{
  "d_model": 192,
  "n_head": 4,
  "vocab_size": 759,
  "lr": 0.00233,
  "lr_mult_up": 1.1,
  "final_lr_fraction": 0.1,
  "dataset": "wikipedia_en"
}
Each number is 50 + 12 x the weight over its row's rms, rounded and kept within 0 to 99. Layers, rows and columns count from 0. The size before them is the row's rms in percent of the matrix's.

# k: layer 9 attention key, 128x192, rms 0.0682, rows 107-127, columns 64-127
# q: layer 9 attention query, 128x192, rms 0.0684, rows 108-127, columns 64-127
# v: layer 9 attention value, 128x192, rms 0.0673, rows 96-127, columns 64-127
# o: layer 9 attention output (transposed), 128x192, rms 0.0655, rows 96-127, columns 64-127
k107 093:78 33 55 42 55 59 39 38 43 38 47 71 79 45 33 71 42 32 50 48 38 54 39 62 49 49 54 48 40 63 61 39 54 43 53 51 28 68 43 43 58 35 48 65 44 39 59 64 68 56 60 36 51 26 51 65 33 56 74 58 45 53 42 53
q108 104:60 73 70 45 41 43 42 47 45 84 51 47 60 47 51 38 32 54 32 42 60 69 45 55 42 64 34 40 47 33 53 59 62 42 42 60 45 59 56 61 41 57 48 31 49 51 40 49 65 64 39 66 49 45 64 39 43 46 57 72 40 46 34 61
k108 099:87 44 60 72 37 49 55 56 51 62 42 62 55 35 48 59 36 48 54 42 58 48 49 30 50 40 61 26 44 53 52 44 58 44 31 50 60 56 27 47 42 76 45 63 49 43 56 55 38 56 31 48 44 57 50 54 64 62 76 17 51 55 51 62
q109 083:52 22 44 62 43 30 48 66 48 94 37 24 58 57 37 68 68 37 53 50 24 40 25 41 51 39 57 53 50 45 36 36 64 64 60 56 52 40 45 66 76 51 54 39 52 59 58 43 49 48 56 36 66 69 38 52 65 52 47 45 51 66 46 73
k109 090:59 28 49 69 48 37 31 64 57 87 41 34 37 49 60 55 46 40 46 33 33 47 60 22 50 42 58 50 46 47 46 45 44 47 52 70 53 34 43 46 52 36 66 35 69 35 36 43 68 45 45 46 59 68 60 31 23 34 61 43 46 48 34 60
q110 089:41 39 29 50 47 26 43 41 50 68 44 43 44 28 52 65 58 75 53 38 35 32 58 49 61 56 51 52 46 48 72 68 65 61 48 49 56 62 45 45 40 72 47 60 50 55 68 58 51 50 52 64 68 53 66 54 52 39 49 58 43 61 43 38
k110 098:59 32 53 65 62 56 49 48 38 70 40 52 58 61 41 57 61 49 66 53 33 39 55 42 51 59 45 37 57 53 48 49 40 54 53 60 59 55 48 38 57 56 23 59 36 34 58 49 37 49 58 51 54 58 58 48 44 46 51 28 43 38 41 31
q111 105:43 22 46 74 66 28 46 50 44 48 41 53 53 69 16 50 48 49 52 44 54 38 51 53 51 55 29 62 45 39 42 51 47 75 56 50 46 46 46 53 86 57 45 53 53 67 52 52 62 47 65 65 61 50 29 46 50 53 55 54 43 42 74 54
k111 099:65 21 52 67 67 60 53 53 74 55 51 47 66 50 49 73 37 42 59 40 55 58 59 11 27 40 74 45 52 52 53 57 37 69 45 70 63 41 32 47 74 57 69 55 66 46 43 33 55 55 58 57 42 49 47 51 46 45 57 37 43 58 46 48
q112 087:52 50 33 48 58 34 39 50 41 51 69 41 28 66 58 62 66 60 49 40 68 47 53 38 43 51 38 70 25 61 31 64 50 50 39 46 27 59 36 61 68 27 31 35 34 36 61 60 48 36 45 43 44 46 68 59 47 57 52 61 58 58 29 56
k112 102:67 44 60 42 43 58 27 41 61 59 55 43 66 35 61 49 58 45 68 57 50 77 35 57 62 62 48 62 55 66 58 53 42 41 36 21 50 66 47 48 42 63 56 32 45 55 49 50 80 53 36 45 69 43 69 43 64 46 71 52 65 42 31 46
q113 099:32 46 27 56 77 60 66 61 39 29 61 78 26 48 40 43 44 49 50 64 43 38 76 50 46 36 58 64 54 37 56 47 43 25 54 54 72 42 51 24 47 53 49 50 60 53 47 65 36 48 48 39 52 65 58 45 55 47 52 40 60 48 60 45
k113 094:37 66 44 40 57 60 63 36 50 30 48 69 37 51 35 31 47 72 37 52 63 61 63 50 39 16 28 39 54 53 57 50 34 36 52 52 38 48 46 34 55 39 48 46 61 60 47 57 43 44 31 42 42 51 58 49 53 49 47 53 46 50 57 39
q114 107:40 40 55 54 48 37 61 34 50 28 48 58 29 64 40 46 68 45 50 39 44 30 53 38 35 46 52 37 33 38 40 34 55 54 31 36 53 50 42 45 78 37 41 52 29 31 60 49 51 60 64 43 27 42 66 72 72 53 53 35 53 45 60 60
k114 099:19 29 55 42 34 50 55 39 52 37 60 55 42 53 40 59 60 46 56 71 38 56 37 37 53 46 39 45 39 37 32 47 30 35 38 59 52 37 55 48 54 47 66 45 40 23 45 42 47 50 28 41 37 58 42 52 61 36 62 43 31 61 66 82
q115 121:37 46 39 66 56 38 51 56 49 50 43 49 33 38 32 41 58 64 53 50 53 54 52 57 68 51 56 46 46 35 42 41 46 56 54 49 54 33 51 19 58 41 41 52 25 65 65 54 49 31 67 65 68 59 62 41 58 39 60 32 48 44 64 45
k115 093:18 59 62 66 51 48 38 69 45 55 61 73 45 53 61 56 59 52 41 58 45 64 33 43 68 63 60 40 41 41 38 64 39 65 54 64 46 30 64 55 64 53 72 40 59 54 37 39 29 61 56 63 65 56 65 52 49 25 31 44 44 34 45 43
q116 116:58 58 48 61 60 44 33 66 37 63 41 51 63 44 20 50 50 36 44 54 52 55 48 41 58 72 42 47 33 57 34 50 32 57 44 66 43 62 48 39 71 47 61 35 28 59 62 60 60 31 59 47 47 44 36 39 66 86 67 35 31 40 41 56
k116 095:57 62 48 53 62 66 43 65 61 82 33 45 55 45 59 52 58 31 46 59 39 65 33 63 45 73 72 60 46 42 31 59 48 59 35 78 43 31 48 34 50 43 54 38 45 60 51 45 56 32 49 50 41 50 48 38 45 57 56 28 48 54 48 57
q117 102:58 92 37 50 59 34 33 42 50 62 34 38 39 43 49 31 48 52 51 38 56 37 34 45 65 63 57 55 61 51 42 60 58 51 44 66 43 26 49 69 28 48 46 52 52 63 50 46 50 44 48 63 33 57 68 44 53 38 46 47 61 40 53 42
k117 111:47 69 49 50 52 42 53 45 53 52 50 48 45 64 37 33 50 50 73 41 53 48 55 45 46 52 48 55 55 50 59 60 67 45 37 26 50 33 47 42 37 78 35 57 47 56 52 46 66 53 34 50 68 72 61 30 58 67 63 48 38 49 31 57
q118 104:61 52 28 35 69 59 70 41 62 39 36 59 33 53 59 46 59 45 41 50 55 27 47 53 36 36 61 50 38 45 62 58 29 52 38 25 40 54 49 47 64 31 39 30 52 23 64 53 53 28 49 48 56 60 40 73 40 53 66 53 54 47 58 66
k118 110:56 67 54 45 66 32 48 33 42 41 43 56 23 46 57 49 72 61 33 38 44 56 59 45 65 48 56 47 43 39 40 66 16 68 44 45 49 55 55 36 61 56 65 52 46 38 53 43 63 51 58 52 52 35 66 47 46 42 75 40 47 50 66 36
q119 104:56 88 44 27 49 39 57 51 60 58 58 38 33 56 39 16 37 50 51 54 73 49 37 49 32 38 29 58 36 43 33 56 52 55 59 41 50 41 43 44 34 39 52 38 51 51 47 48 49 45 40 60 51 62 57 41 52 55 66 49 69 28 53 43
k119 109:57 78 49 34 35 22 64 38 48 63 52 50 28 38 62 44 45 42 44 55 52 50 43 56 42 48 40 44 60 61 50 47 56 59 60 31 59 49 57 35 43 63 40 38 65 56 71 61 72 63 40 68 46 58 50 61 27 56 65 41 61 45 47 65
q120 111:49 59 76 43 24 59 71 52 49 17 45 61 66 36 69 39 41 51 56 52 49 56 56 55 35 50 32 41 39 36 48 53 42 33 41 43 59 59 38 50 44 34 42 57 61 50 49 54 34 72 46 51 65 40 76 55 53 42 57 57 49 54 57 65
k120 104:59 61 50 56 43 30 54 52 45 00 49 63 55 45 44 57 64 54 56 71 55 50 51 29 42 33 32 39 39 40 69 39 59 51 46 41 44 54 46 48 69 40 60 47 51 40 40 40 25 65 34 48 43 24 42 66 64 50 58 37 37 60 52 51
q121 102:50 39 48 58 49 41 72 58 29 24 39 60 48 77 43 47 42 35 36 53 54 66 54 47 63 22 61 63 50 17 51 42 47 23 38 66 70 56 33 44 51 72 34 52 30 51 61 59 62 36 42 53 61 56 54 57 68 55 54 41 53 54 37 56
k121 103:50 38 48 49 51 46 49 60 54 31 54 50 35 72 43 61 45 36 45 52 51 63 43 47 89 41 76 50 47 42 56 54 32 48 36 63 47 47 49 25 53 45 63 49 60 38 46 49 55 45 19 38 50 60 48 54 61 71 50 30 46 41 45 44
q122 091:45 53 59 40 49 53 49 43 68 47 46 41 54 50 48 40 53 50 45 26 53 65 73 43 58 53 49 45 44 51 49 64 46 60 56 49 56 60 40 61 32 73 70 81 57 43 46 37 56 55 46 68 47 53 46 54 61 46 55 56 48 61 43 43
k122 087:66 56 48 50 50 66 77 38 68 51 59 23 60 80 50 48 52 34 61 39 36 38 71 46 67 46 54 51 44 40 51 55 42 58 45 76 61 62 43 64 48 52 23 66 62 25 62 56 39 59 69 79 37 63 38 59 47 43 62 49 59 55 49 49
q123 095:47 21 36 28 49 56 54 55 65 37 46 41 49 73 56 44 46 48 57 50 53 57 62 45 48 27 37 38 62 30 48 48 57 48 49 39 53 72 52 43 62 71 32 63 32 42 47 64 38 51 35 56 45 55 61 46 46 45 38 44 39 31 43 48
k123 110:48 08 51 42 56 62 60 58 60 33 59 49 49 65 44 69 58 68 69 64 62 53 64 45 55 28 53 60 58 21 52 48 48 45 41 65 64 75 59 48 57 60 43 67 50 60 42 48 50 49 49 57 46 63 44 53 53 45 50 49 36 43 31 67
q124 098:34 59 36 49 43 43 91 56 36 42 41 52 51 56 55 53 55 34 65 40 41 43 44 49 32 77 56 42 50 44 55 48 35 76 49 58 39 16 51 41 41 65 42 55 59 35 55 41 52 68 47 60 19 49 49 50 72 42 57 51 64 63 57 30
k124 100:50 65 64 38 43 44 73 38 50 51 58 55 57 65 49 27 54 53 41 40 64 54 42 28 42 53 37 58 45 34 41 65 34 67 56 67 29 16 50 48 47 52 55 45 57 50 36 47 65 44 42 19 51 51 45 51 70 45 56 48 63 57 50 43
q125 100:37 34 52 66 37 34 33 53 36 69 32 52 58 16 65 70 68 51 62 58 53 49 44 55 47 89 56 67 50 70 38 41 47 51 39 64 26 43 59 58 50 37 73 54 47 49 44 58 43 39 53 28 65 41 57 49 70 40 48 48 39 52 60 59
k125 101:39 41 44 58 35 60 65 50 36 72 40 50 50 55 53 53 72 44 71 39 49 43 61 36 33 62 52 40 43 57 36 31 40 22 65 48 26 39 72 55 24 31 34 42 57 31 63 30 28 42 68 52 35 42 52 39 48 32 61 67 60 70 49 37
q126 111:47 46 60 28 65 48 71 27 38 74 43 56 59 59 69 50 27 65 59 61 43 63 47 59 52 44 38 37 65 55 79 54 53 39 53 40 36 56 46 44 58 38 43 77 50 45 50 46 51 54 45 45 44 62 50 69 56 56 63 56 52 44 61 39
k126 108:56 57 44 43 84 45 48 46 54 67 48 74 52 47 28 52 36 55 55 52 56 50 35 30 47 40 52 64 43 37 73 59 51 45 46 64 44 62 65 47 54 54 59 61 36 66 54 38 68 59 62 44 72 67 57 55 66 54 70 49 59 57 62 39
q127 095:55 40 59 52 41 65 51 50 69 57 64 46 54 44 47 24 76 56 57 55 38 64 44 58 30 45 52 46 41 47 63 45 45 60 66 45 35 31 46 58 51 37 53 54 57 50 50 47 42 58 57 34 46 48 66 57 62 08 56 38 71 58 37 62
k127 095:30 48 44 40 28 58 62 36 50 51 63 54 43 59 53 46 31 51 62 49 47 46 65 45 30 36 36 64 45 58 55 38 59 65 65 55 46 34 50 64 47 42 64 31 63 59 49 35 42 78 56 34 51 52 40 62 67 17 42 57 60 64 54 44
v96 097:36 45 52 39 57 82 31 57 68 51 70 58 13 55 43 61 49 41 51 45 56 67 60 56 38 50 47 48 47 52 35 44 34 29 44 52 50 60 55 53 40 51 36 25 38 48 55 28 38 56 39 37 76 53 60 37 54 43 46 45 42 32 51 35
o96 100:21 46 54 61 54 59 66 48 34 59 48 54 43 40 60 56 43 57 56 30 42 61 55 38 61 52 33 29 46 67 49 36 60 44 51 28 54 52 65 54 49 57 48 60 46 54 55 53 73 43 44 58 45 50 58 49 60 73 39 32 44 55 48 53
v97 090:57 51 53 32 39 44 32 42 42 41 54 48 56 48 45 55 66 31 58 46 80 36 57 41 43 43 45 54 43 55 54 51 54 50 72 57 56 50 37 49 54 25 65 37 61 58 42 41 54 47 23 23 58 71 56 45 49 35 55 50 56 34 51 69
o97 089:66 61 50 48 34 47 22 41 63 71 37 39 60 45 53 70 43 58 58 32 45 46 35 40 39 56 65 50 45 62 58 61 55 51 59 44 56 55 41 55 50 22 49 49 65 75 64 36 60 29 56 38 55 48 47 61 71 58 57 56 53 51 56 59
v98 098:47 52 44 51 70 65 50 59 52 50 48 62 43 32 53 57 49 47 69 57 36 44 57 61 47 52 25 47 59 62 32 38 41 43 63 61 32 54 71 67 49 59 67 63 54 36 46 48 49 63 50 74 53 64 54 49 42 46 47 45 50 36 50 38
o98 100:59 47 66 38 55 60 62 57 50 65 45 69 55 58 68 46 46 73 50 36 46 56 47 68 75 37 37 46 65 50 55 30 46 32 67 45 56 34 52 46 49 55 54 62 50 62 40 57 61 61 37 71 64 33 42 45 63 57 54 39 48 27 56 43
v99 089:56 53 66 56 44 43 44 45 64 55 45 53 63 40 63 37 63 74 56 48 65 45 44 66 53 34 47 53 36 65 51 46 51 39 52 61 27 48 58 55 57 41 56 60 61 60 37 48 82 44 33 38 18 39 41 26 23 49 35 47 56 48 54 84
o99 080:73 14 52 53 49 38 44 47 63 49 41 34 61 45 55 69 71 66 57 38 57 50 72 56 52 62 46 45 45 57 54 31 58 60 57 53 34 75 49 62 45 35 52 39 58 34 35 52 51 45 61 37 38 63 55 48 34 63 47 60 48 65 46 75
v100 095:71 58 44 75 62 25 53 44 63 53 56 54 42 54 39 62 55 48 33 47 25 61 60 37 48 61 74 32 56 46 35 54 39 47 49 39 74 34 28 43 52 51 61 30 44 67 42 46 67 35 29 49 54 43 44 38 23 47 48 62 59 72 42 53
o100 096:48 49 39 33 55 41 63 46 43 39 55 52 31 20 42 73 27 54 59 55 41 61 54 62 55 64 43 48 55 31 41 73 50 63 42 43 47 48 49 55 39 53 29 49 28 58 41 62 65 36 34 73 60 53 55 53 40 47 36 70 39 41 52 63
v101 091:58 48 64 49 39 83 51 74 54 49 23 37 44 27 55 61 49 56 41 51 59 41 34 51 43 54 57 29 36 37 56 45 48 55 66 43 83 59 48 54 42 35 35 58 67 48 56 54 40 42 62 54 72 50 40 62 46 42 60 40 45 40 55 45
o101 094:46 54 49 52 47 51 79 64 65 39 46 46 50 48 57 42 47 42 53 42 45 60 29 32 51 30 35 51 34 52 29 57 44 54 44 81 61 30 38 42 56 28 57 50 72 56 60 45 36 56 54 57 66 34 39 54 52 51 52 29 49 42 57 53
v102 087:51 44 50 31 45 29 57 48 37 57 32 73 76 63 62 35 41 34 74 64 45 39 43 60 49 45 41 70 62 56 59 44 67 35 42 39 30 66 50 48 53 62 36 47 49 42 47 67 34 57 64 60 57 47 42 45 64 56 47 53 47 58 58 34
o102 092:59 36 32 59 39 54 46 41 27 51 58 71 69 52 71 35 53 42 50 51 37 41 42 63 56 42 52 64 69 71 53 64 54 42 43 72 36 68 46 52 58 60 43 49 38 33 37 49 54 56 52 56 55 69 44 50 40 60 45 57 52 47 51 44
v103 088:48 51 35 62 56 41 53 54 67 50 63 45 43 49 52 30 52 67 60 45 52 48 51 83 48 53 47 29 37 65 51 41 44 54 43 57 43 43 53 43 47 35 52 55 39 74 45 21 53 42 43 51 38 48 44 53 45 50 58 46 36 63 40 62
o103 082:24 49 36 57 53 46 55 50 50 59 59 40 43 36 38 55 57 58 58 46 71 45 49 66 30 82 51 46 67 44 53 38 63 53 58 26 42 67 54 39 35 32 49 18 39 70 53 57 52 48 39 24 40 32 49 47 40 37 40 58 26 78 38 51
v104 092:70 51 52 30 57 42 41 53 37 57 48 44 76 21 61 61 58 42 17 48 59 60 56 38 42 62 56 45 45 35 50 71 50 24 59 59 40 58 56 35 39 42 54 54 61 63 43 32 44 32 54 54 61 54 59 38 34 20 56 56 64 51 70 35
o104 088:74 55 46 39 61 36 48 58 72 60 58 40 52 42 69 43 55 65 39 58 54 40 58 17 67 45 52 47 57 52 58 54 82 40 53 38 68 39 43 54 46 37 57 74 49 59 42 39 49 47 79 59 55 53 56 54 36 73 69 49 54 39 63 60
v105 086:47 44 43 53 55 59 56 38 28 46 54 48 46 64 52 26 41 24 27 56 44 48 58 46 54 36 63 50 70 42 39 48 33 57 26 32 62 55 66 35 51 52 55 57 32 40 38 30 46 57 59 46 60 51 67 76 21 41 57 49 23 64 46 49
o105 089:59 33 50 65 59 47 58 32 38 57 48 65 68 55 37 29 18 50 42 69 54 46 54 78 49 41 64 47 63 52 32 57 49 42 32 52 66 35 55 37 54 55 57 44 45 69 46 54 52 44 52 48 35 42 41 37 51 29 57 40 28 38 58 32
v106 095:48 62 51 65 66 50 55 37 54 50 53 66 46 53 40 39 58 56 43 36 43 64 45 40 57 39 39 42 27 53 46 53 44 68 22 60 66 69 27 38 52 54 66 38 33 63 48 50 50 49 62 36 59 39 52 41 36 57 43 54 43 54 78 49
o106 091:34 60 73 63 68 43 50 44 52 40 43 64 47 46 23 54 35 28 46 43 65 50 58 46 49 44 53 58 30 71 49 46 37 72 35 47 65 47 58 42 36 58 55 89 45 73 56 64 44 35 53 50 32 47 44 46 49 48 78 44 60 49 48 50
v107 085:60 40 45 31 56 22 52 58 35 53 47 80 79 41 37 65 32 28 73 58 38 68 53 52 49 59 42 53 50 69 66 49 67 43 47 69 61 64 53 50 60 69 74 43 57 46 53 67 62 66 39 54 70 44 55 24 65 33 49 51 54 35 48 57
o107 080:82 45 47 53 70 50 41 56 70 82 42 74 79 49 57 42 44 54 35 56 27 67 53 53 61 37 41 56 46 66 70 57 45 53 57 39 63 46 48 54 67 73 60 53 39 32 41 52 43 54 66 46 60 50 53 48 64 46 43 51 75 40 45 29
v108 097:60 45 41 50 33 58 52 39 45 66 30 55 44 45 62 35 39 45 44 62 44 40 47 46 35 63 66 41 74 38 65 57 50 31 46 23 47 60 55 54 48 32 49 46 43 82 39 48 57 47 57 56 54 58 39 34 44 50 65 56 36 79 75 54
o108 097:55 41 45 49 36 48 31 55 41 61 45 50 58 34 66 37 58 47 60 68 44 54 21 45 55 40 45 46 81 72 45 56 71 54 52 26 45 60 46 53 49 35 53 56 35 53 18 55 44 40 57 34 41 64 46 45 41 68 46 46 46 37 38 49
v109 084:63 61 59 43 60 29 57 56 40 47 78 27 32 24 38 68 47 37 53 73 52 63 49 63 49 48 41 44 31 44 56 63 48 43 52 36 70 43 47 36 71 61 54 54 38 52 54 43 71 46 53 57 59 42 44 37 49 49 51 57 51 33 55 54
o109 088:60 49 57 26 49 41 49 59 56 18 66 59 58 64 45 66 68 47 53 40 47 44 57 36 47 59 63 68 30 57 70 47 37 63 46 67 46 48 43 52 62 50 50 64 35 24 73 51 46 57 47 55 74 45 61 44 74 62 47 61 70 35 44 39
v110 091:62 58 50 78 52 52 37 56 55 59 41 35 70 56 40 52 52 48 23 49 42 62 47 44 51 38 54 66 66 70 55 42 62 60 56 32 32 50 31 57 50 60 73 48 50 36 43 47 61 36 47 76 41 74 56 39 54 40 44 49 51 72 41 71
o110 098:59 58 64 57 30 67 51 51 44 58 41 45 73 38 40 48 59 42 50 65 34 50 56 52 41 52 46 62 43 42 50 42 40 67 49 45 69 31 46 69 61 56 45 58 54 57 50 39 69 36 57 62 25 30 39 47 62 41 54 66 43 55 29 50
v111 090:48 63 59 57 69 52 58 63 37 47 73 47 32 58 32 59 36 53 32 58 35 58 67 41 37 49 54 38 23 47 42 63 59 47 52 46 38 42 52 72 64 72 28 67 29 36 42 51 51 45 37 39 51 53 55 42 50 50 47 59 41 68 48 47
o111 095:55 62 51 46 67 59 48 42 49 42 58 55 34 60 38 40 45 44 48 64 46 29 58 54 34 53 62 34 34 48 56 47 28 33 35 47 40 49 58 68 35 61 41 55 33 31 55 56 51 62 28 63 49 68 48 73 66 70 45 57 49 39 54 48
v112 101:57 57 48 49 38 36 50 35 62 49 40 45 35 61 42 44 63 18 54 59 42 55 57 46 50 84 34 58 49 57 54 48 44 49 42 31 53 61 55 38 52 58 56 41 40 55 43 33 52 62 49 72 78 44 50 35 50 65 59 47 45 43 54 41
o112 101:51 26 62 67 78 52 44 56 30 52 52 67 63 36 46 50 53 15 40 60 45 58 46 44 61 57 47 46 59 79 68 56 58 70 45 59 66 42 56 23 70 60 57 66 40 54 44 53 47 43 62 64 52 57 65 62 52 64 61 47 62 55 53 15
v113 119:54 47 39 39 51 76 54 63 84 44 43 29 25 27 43 44 58 39 27 53 46 48 38 23 35 59 56 16 32 40 57 40 50 68 67 39 58 54 72 60 48 50 48 58 40 39 54 29 54 53 54 47 56 49 64 51 76 52 58 51 45 31 50 42
o113 117:62 69 54 53 24 47 71 65 64 63 60 41 57 63 44 52 54 42 52 61 48 52 36 33 45 44 54 60 56 35 53 35 70 54 54 44 67 20 49 45 57 45 33 65 43 51 57 50 39 58 50 52 61 34 53 49 79 35 38 53 65 51 60 35
v114 114:70 44 55 50 36 20 51 38 35 45 45 40 63 48 30 56 63 54 33 58 39 36 40 37 44 43 41 61 85 46 32 76 38 70 48 54 54 50 59 42 70 40 63 46 46 56 48 29 50 49 45 39 38 55 41 70 48 50 34 53 52 70 45 49
o114 117:23 38 55 45 51 44 69 52 35 28 45 73 61 53 27 66 40 73 49 44 58 44 54 46 39 58 45 54 34 45 55 57 53 60 66 37 40 42 42 42 43 40 70 61 64 69 65 59 76 43 49 50 47 42 57 49 39 37 67 51 50 47 56 48
v115 086:45 35 37 54 50 65 32 48 61 49 68 47 57 66 50 21 51 47 43 50 49 47 32 50 53 46 43 47 78 64 66 61 64 61 56 58 31 42 47 52 54 72 51 58 38 44 51 50 59 56 33 32 44 50 56 45 24 46 45 55 31 50 40 51
o115 097:46 48 31 65 40 63 58 71 54 64 55 42 47 37 30 74 47 51 41 55 56 41 57 53 47 70 53 50 51 50 48 45 59 50 36 44 41 61 49 52 65 73 32 48 19 44 53 55 58 58 42 34 39 49 67 51 44 56 37 32 20 57 50 59
v116 087:50 41 62 46 54 40 44 22 35 47 45 54 48 32 59 61 67 62 70 40 67 51 58 57 41 50 54 79 52 45 62 50 40 23 61 53 42 50 71 39 45 54 72 50 62 46 61 53 21 53 62 37 27 69 50 41 42 44 46 47 65 61 30 58
o116 090:29 56 50 40 63 52 61 53 42 45 49 57 39 37 77 52 56 51 65 38 33 53 42 65 56 38 42 51 56 37 39 49 55 37 73 56 50 49 47 56 50 29 72 50 66 60 52 33 54 39 58 62 52 45 62 34 53 49 68 54 62 53 57 63
v117 086:44 42 71 47 40 66 36 34 31 59 22 45 70 50 50 67 31 43 49 40 65 45 58 64 30 49 38 47 64 50 49 51 45 50 55 67 61 60 63 58 47 36 58 66 56 67 55 31 42 65 56 53 47 68 30 64 53 34 60 49 88 54 57 70
o117 082:61 65 52 50 38 41 46 52 48 32 45 54 52 45 63 55 52 41 30 45 63 44 53 38 46 37 36 49 56 64 70 63 70 55 62 46 44 52 39 57 52 36 70 60 67 51 45 35 54 47 47 41 76 39 49 64 64 42 59 51 49 62 61 55
v118 102:51 49 63 30 66 35 52 71 02 47 58 55 37 39 61 38 48 82 51 58 58 52 35 45 54 51 59 36 47 54 65 41 38 43 41 60 53 44 59 32 60 37 43 38 63 57 46 55 63 42 41 41 16 58 38 32 39 55 61 53 51 26 58 33
o118 102:59 40 57 28 52 49 52 62 60 29 54 22 50 59 76 51 52 57 56 42 64 48 53 50 45 59 47 24 50 68 53 48 56 52 53 44 48 43 50 65 53 31 46 41 64 54 33 33 48 34 58 42 56 80 53 31 74 48 54 65 61 53 66 64
v119 095:43 52 70 52 66 38 55 36 35 59 55 52 48 58 53 67 71 54 41 49 59 52 54 51 37 64 45 78 56 28 55 41 53 42 50 51 59 85 39 57 57 42 61 38 56 56 60 65 53 51 51 45 45 56 49 42 55 47 48 45 52 41 62 46
o119 096:45 62 72 51 58 21 48 64 48 34 54 69 49 60 73 28 69 41 35 45 41 48 46 37 57 35 58 33 38 61 36 56 57 65 61 45 38 37 54 68 44 49 54 57 68 51 52 47 52 42 70 50 64 34 53 62 70 53 71 40 63 61 61 67
v120 095:33 47 53 57 63 52 34 73 61 48 49 67 66 56 40 67 58 37 25 44 58 69 53 47 53 46 69 59 52 36 47 47 59 53 40 65 55 36 54 30 56 50 42 56 38 35 58 58 33 34 49 41 68 45 65 75 45 46 53 53 47 30 49 20
o120 101:42 69 40 55 28 61 57 41 52 45 53 54 48 48 48 24 28 52 35 62 72 45 59 61 47 28 55 37 61 36 35 60 53 33 44 42 51 34 63 55 40 65 55 49 54 58 57 52 53 50 51 54 61 47 60 49 47 51 39 42 46 66 54 60
v121 094:39 66 48 54 48 77 64 37 49 50 41 63 68 75 51 24 50 65 51 56 44 56 25 49 33 42 50 75 40 35 64 52 41 44 52 47 49 58 40 36 60 44 47 36 41 70 35 40 50 32 47 35 42 53 41 70 46 47 51 39 41 56 65 54
o121 097:57 44 49 75 45 57 57 72 53 42 38 29 43 29 45 27 30 46 36 58 63 61 47 48 76 67 53 36 60 84 48 56 55 47 33 51 54 67 47 44 45 45 41 44 62 37 44 59 49 60 60 28 31 34 42 52 22 75 48 50 40 41 53 45
v122 090:33 44 51 63 50 40 66 60 41 46 36 45 56 51 52 42 32 51 37 43 59 59 53 64 51 51 59 42 47 56 66 82 44 36 46 26 59 56 70 51 50 44 50 77 49 39 32 35 57 19 49 74 61 71 62 52 65 46 49 59 49 23 55 09
o122 092:81 37 56 35 23 43 59 26 52 51 61 52 71 59 46 41 37 65 49 58 68 46 53 46 52 63 44 74 49 37 48 34 51 47 70 29 44 36 77 35 55 47 46 60 42 37 39 41 37 48 35 61 70 49 37 59 69 46 38 66 66 28 61 38
v123 088:47 51 49 38 45 55 50 55 35 44 29 44 47 35 47 30 46 59 64 63 44 58 46 57 58 51 47 59 53 66 59 56 42 22 66 37 60 50 69 34 47 48 49 55 52 70 45 45 35 44 33 48 55 63 57 60 58 51 66 54 35 52 52 55
o123 091:56 59 51 41 70 49 42 76 50 26 30 45 54 52 56 60 52 40 53 61 55 61 41 65 61 72 48 28 63 52 41 31 60 65 51 31 36 59 57 51 65 51 60 36 32 54 63 61 52 42 55 36 52 48 43 41 41 77 45 25 54 37 37 38
v124 101:35 59 55 71 54 32 49 42 43 48 68 85 47 52 52 40 42 62 47 52 46 57 45 57 32 39 52 61 45 52 37 39 48 43 36 56 53 55 35 26 47 42 43 43 45 75 31 64 53 45 61 73 64 58 48 60 28 60 47 56 46 70 56 58
o124 106:66 52 67 38 76 68 34 30 50 50 54 53 40 32 52 46 36 61 58 62 58 46 53 46 54 55 66 37 24 50 28 40 31 46 40 44 44 57 58 36 59 37 44 60 59 69 45 52 52 72 50 70 53 48 59 45 49 72 56 57 55 66 48 52
v125 090:73 50 49 65 50 73 42 33 43 52 45 64 41 55 29 45 30 50 64 37 32 34 74 46 50 53 50 42 40 45 40 62 55 70 59 49 72 47 62 52 69 58 32 47 48 40 56 65 20 48 49 41 62 45 54 75 30 48 54 48 55 39 25 75
o125 090:44 37 46 46 43 74 50 33 70 46 54 52 31 67 29 55 27 47 43 52 45 23 62 57 38 50 59 59 32 32 52 57 38 58 46 55 57 53 54 60 52 53 41 50 43 54 46 49 51 55 42 50 62 52 35 65 56 42 60 33 24 35 49 67
v126 115:57 38 52 54 49 33 45 54 40 47 43 46 66 33 38 43 55 67 77 51 62 18 42 59 57 32 55 67 20 43 50 52 41 58 57 57 40 69 40 50 62 65 29 37 44 54 62 47 42 39 48 67 35 63 46 51 66 61 45 52 41 49 49 73
o126 112:46 51 75 46 59 40 36 64 59 68 34 49 62 51 43 61 72 63 64 53 53 53 52 58 36 55 63 58 58 59 66 52 45 63 81 49 44 61 46 56 63 42 56 51 51 54 67 57 73 49 58 50 55 60 35 55 67 63 69 35 62 50 59 53
v127 087:72 50 63 48 53 26 43 39 42 44 71 46 54 52 64 78 39 28 35 62 72 63 60 57 49 37 65 52 23 34 39 72 42 37 52 66 47 51 59 47 43 32 42 49 59 54 62 37 31 60 58 59 54 34 37 66 37 35 43 53 51 51 25 27
o127 090:35 63 44 50 51 52 54 46 45 44 41 49 47 30 59 44 56 40 58 54 40 53 54 40 51 44 51 47 40 41 64 68 32 50 59 68 52 30 48 34 39 34 47 69 79 67 66 25 48 49 62 68 73 50 53 66 36 35 65 66 42 67 79 58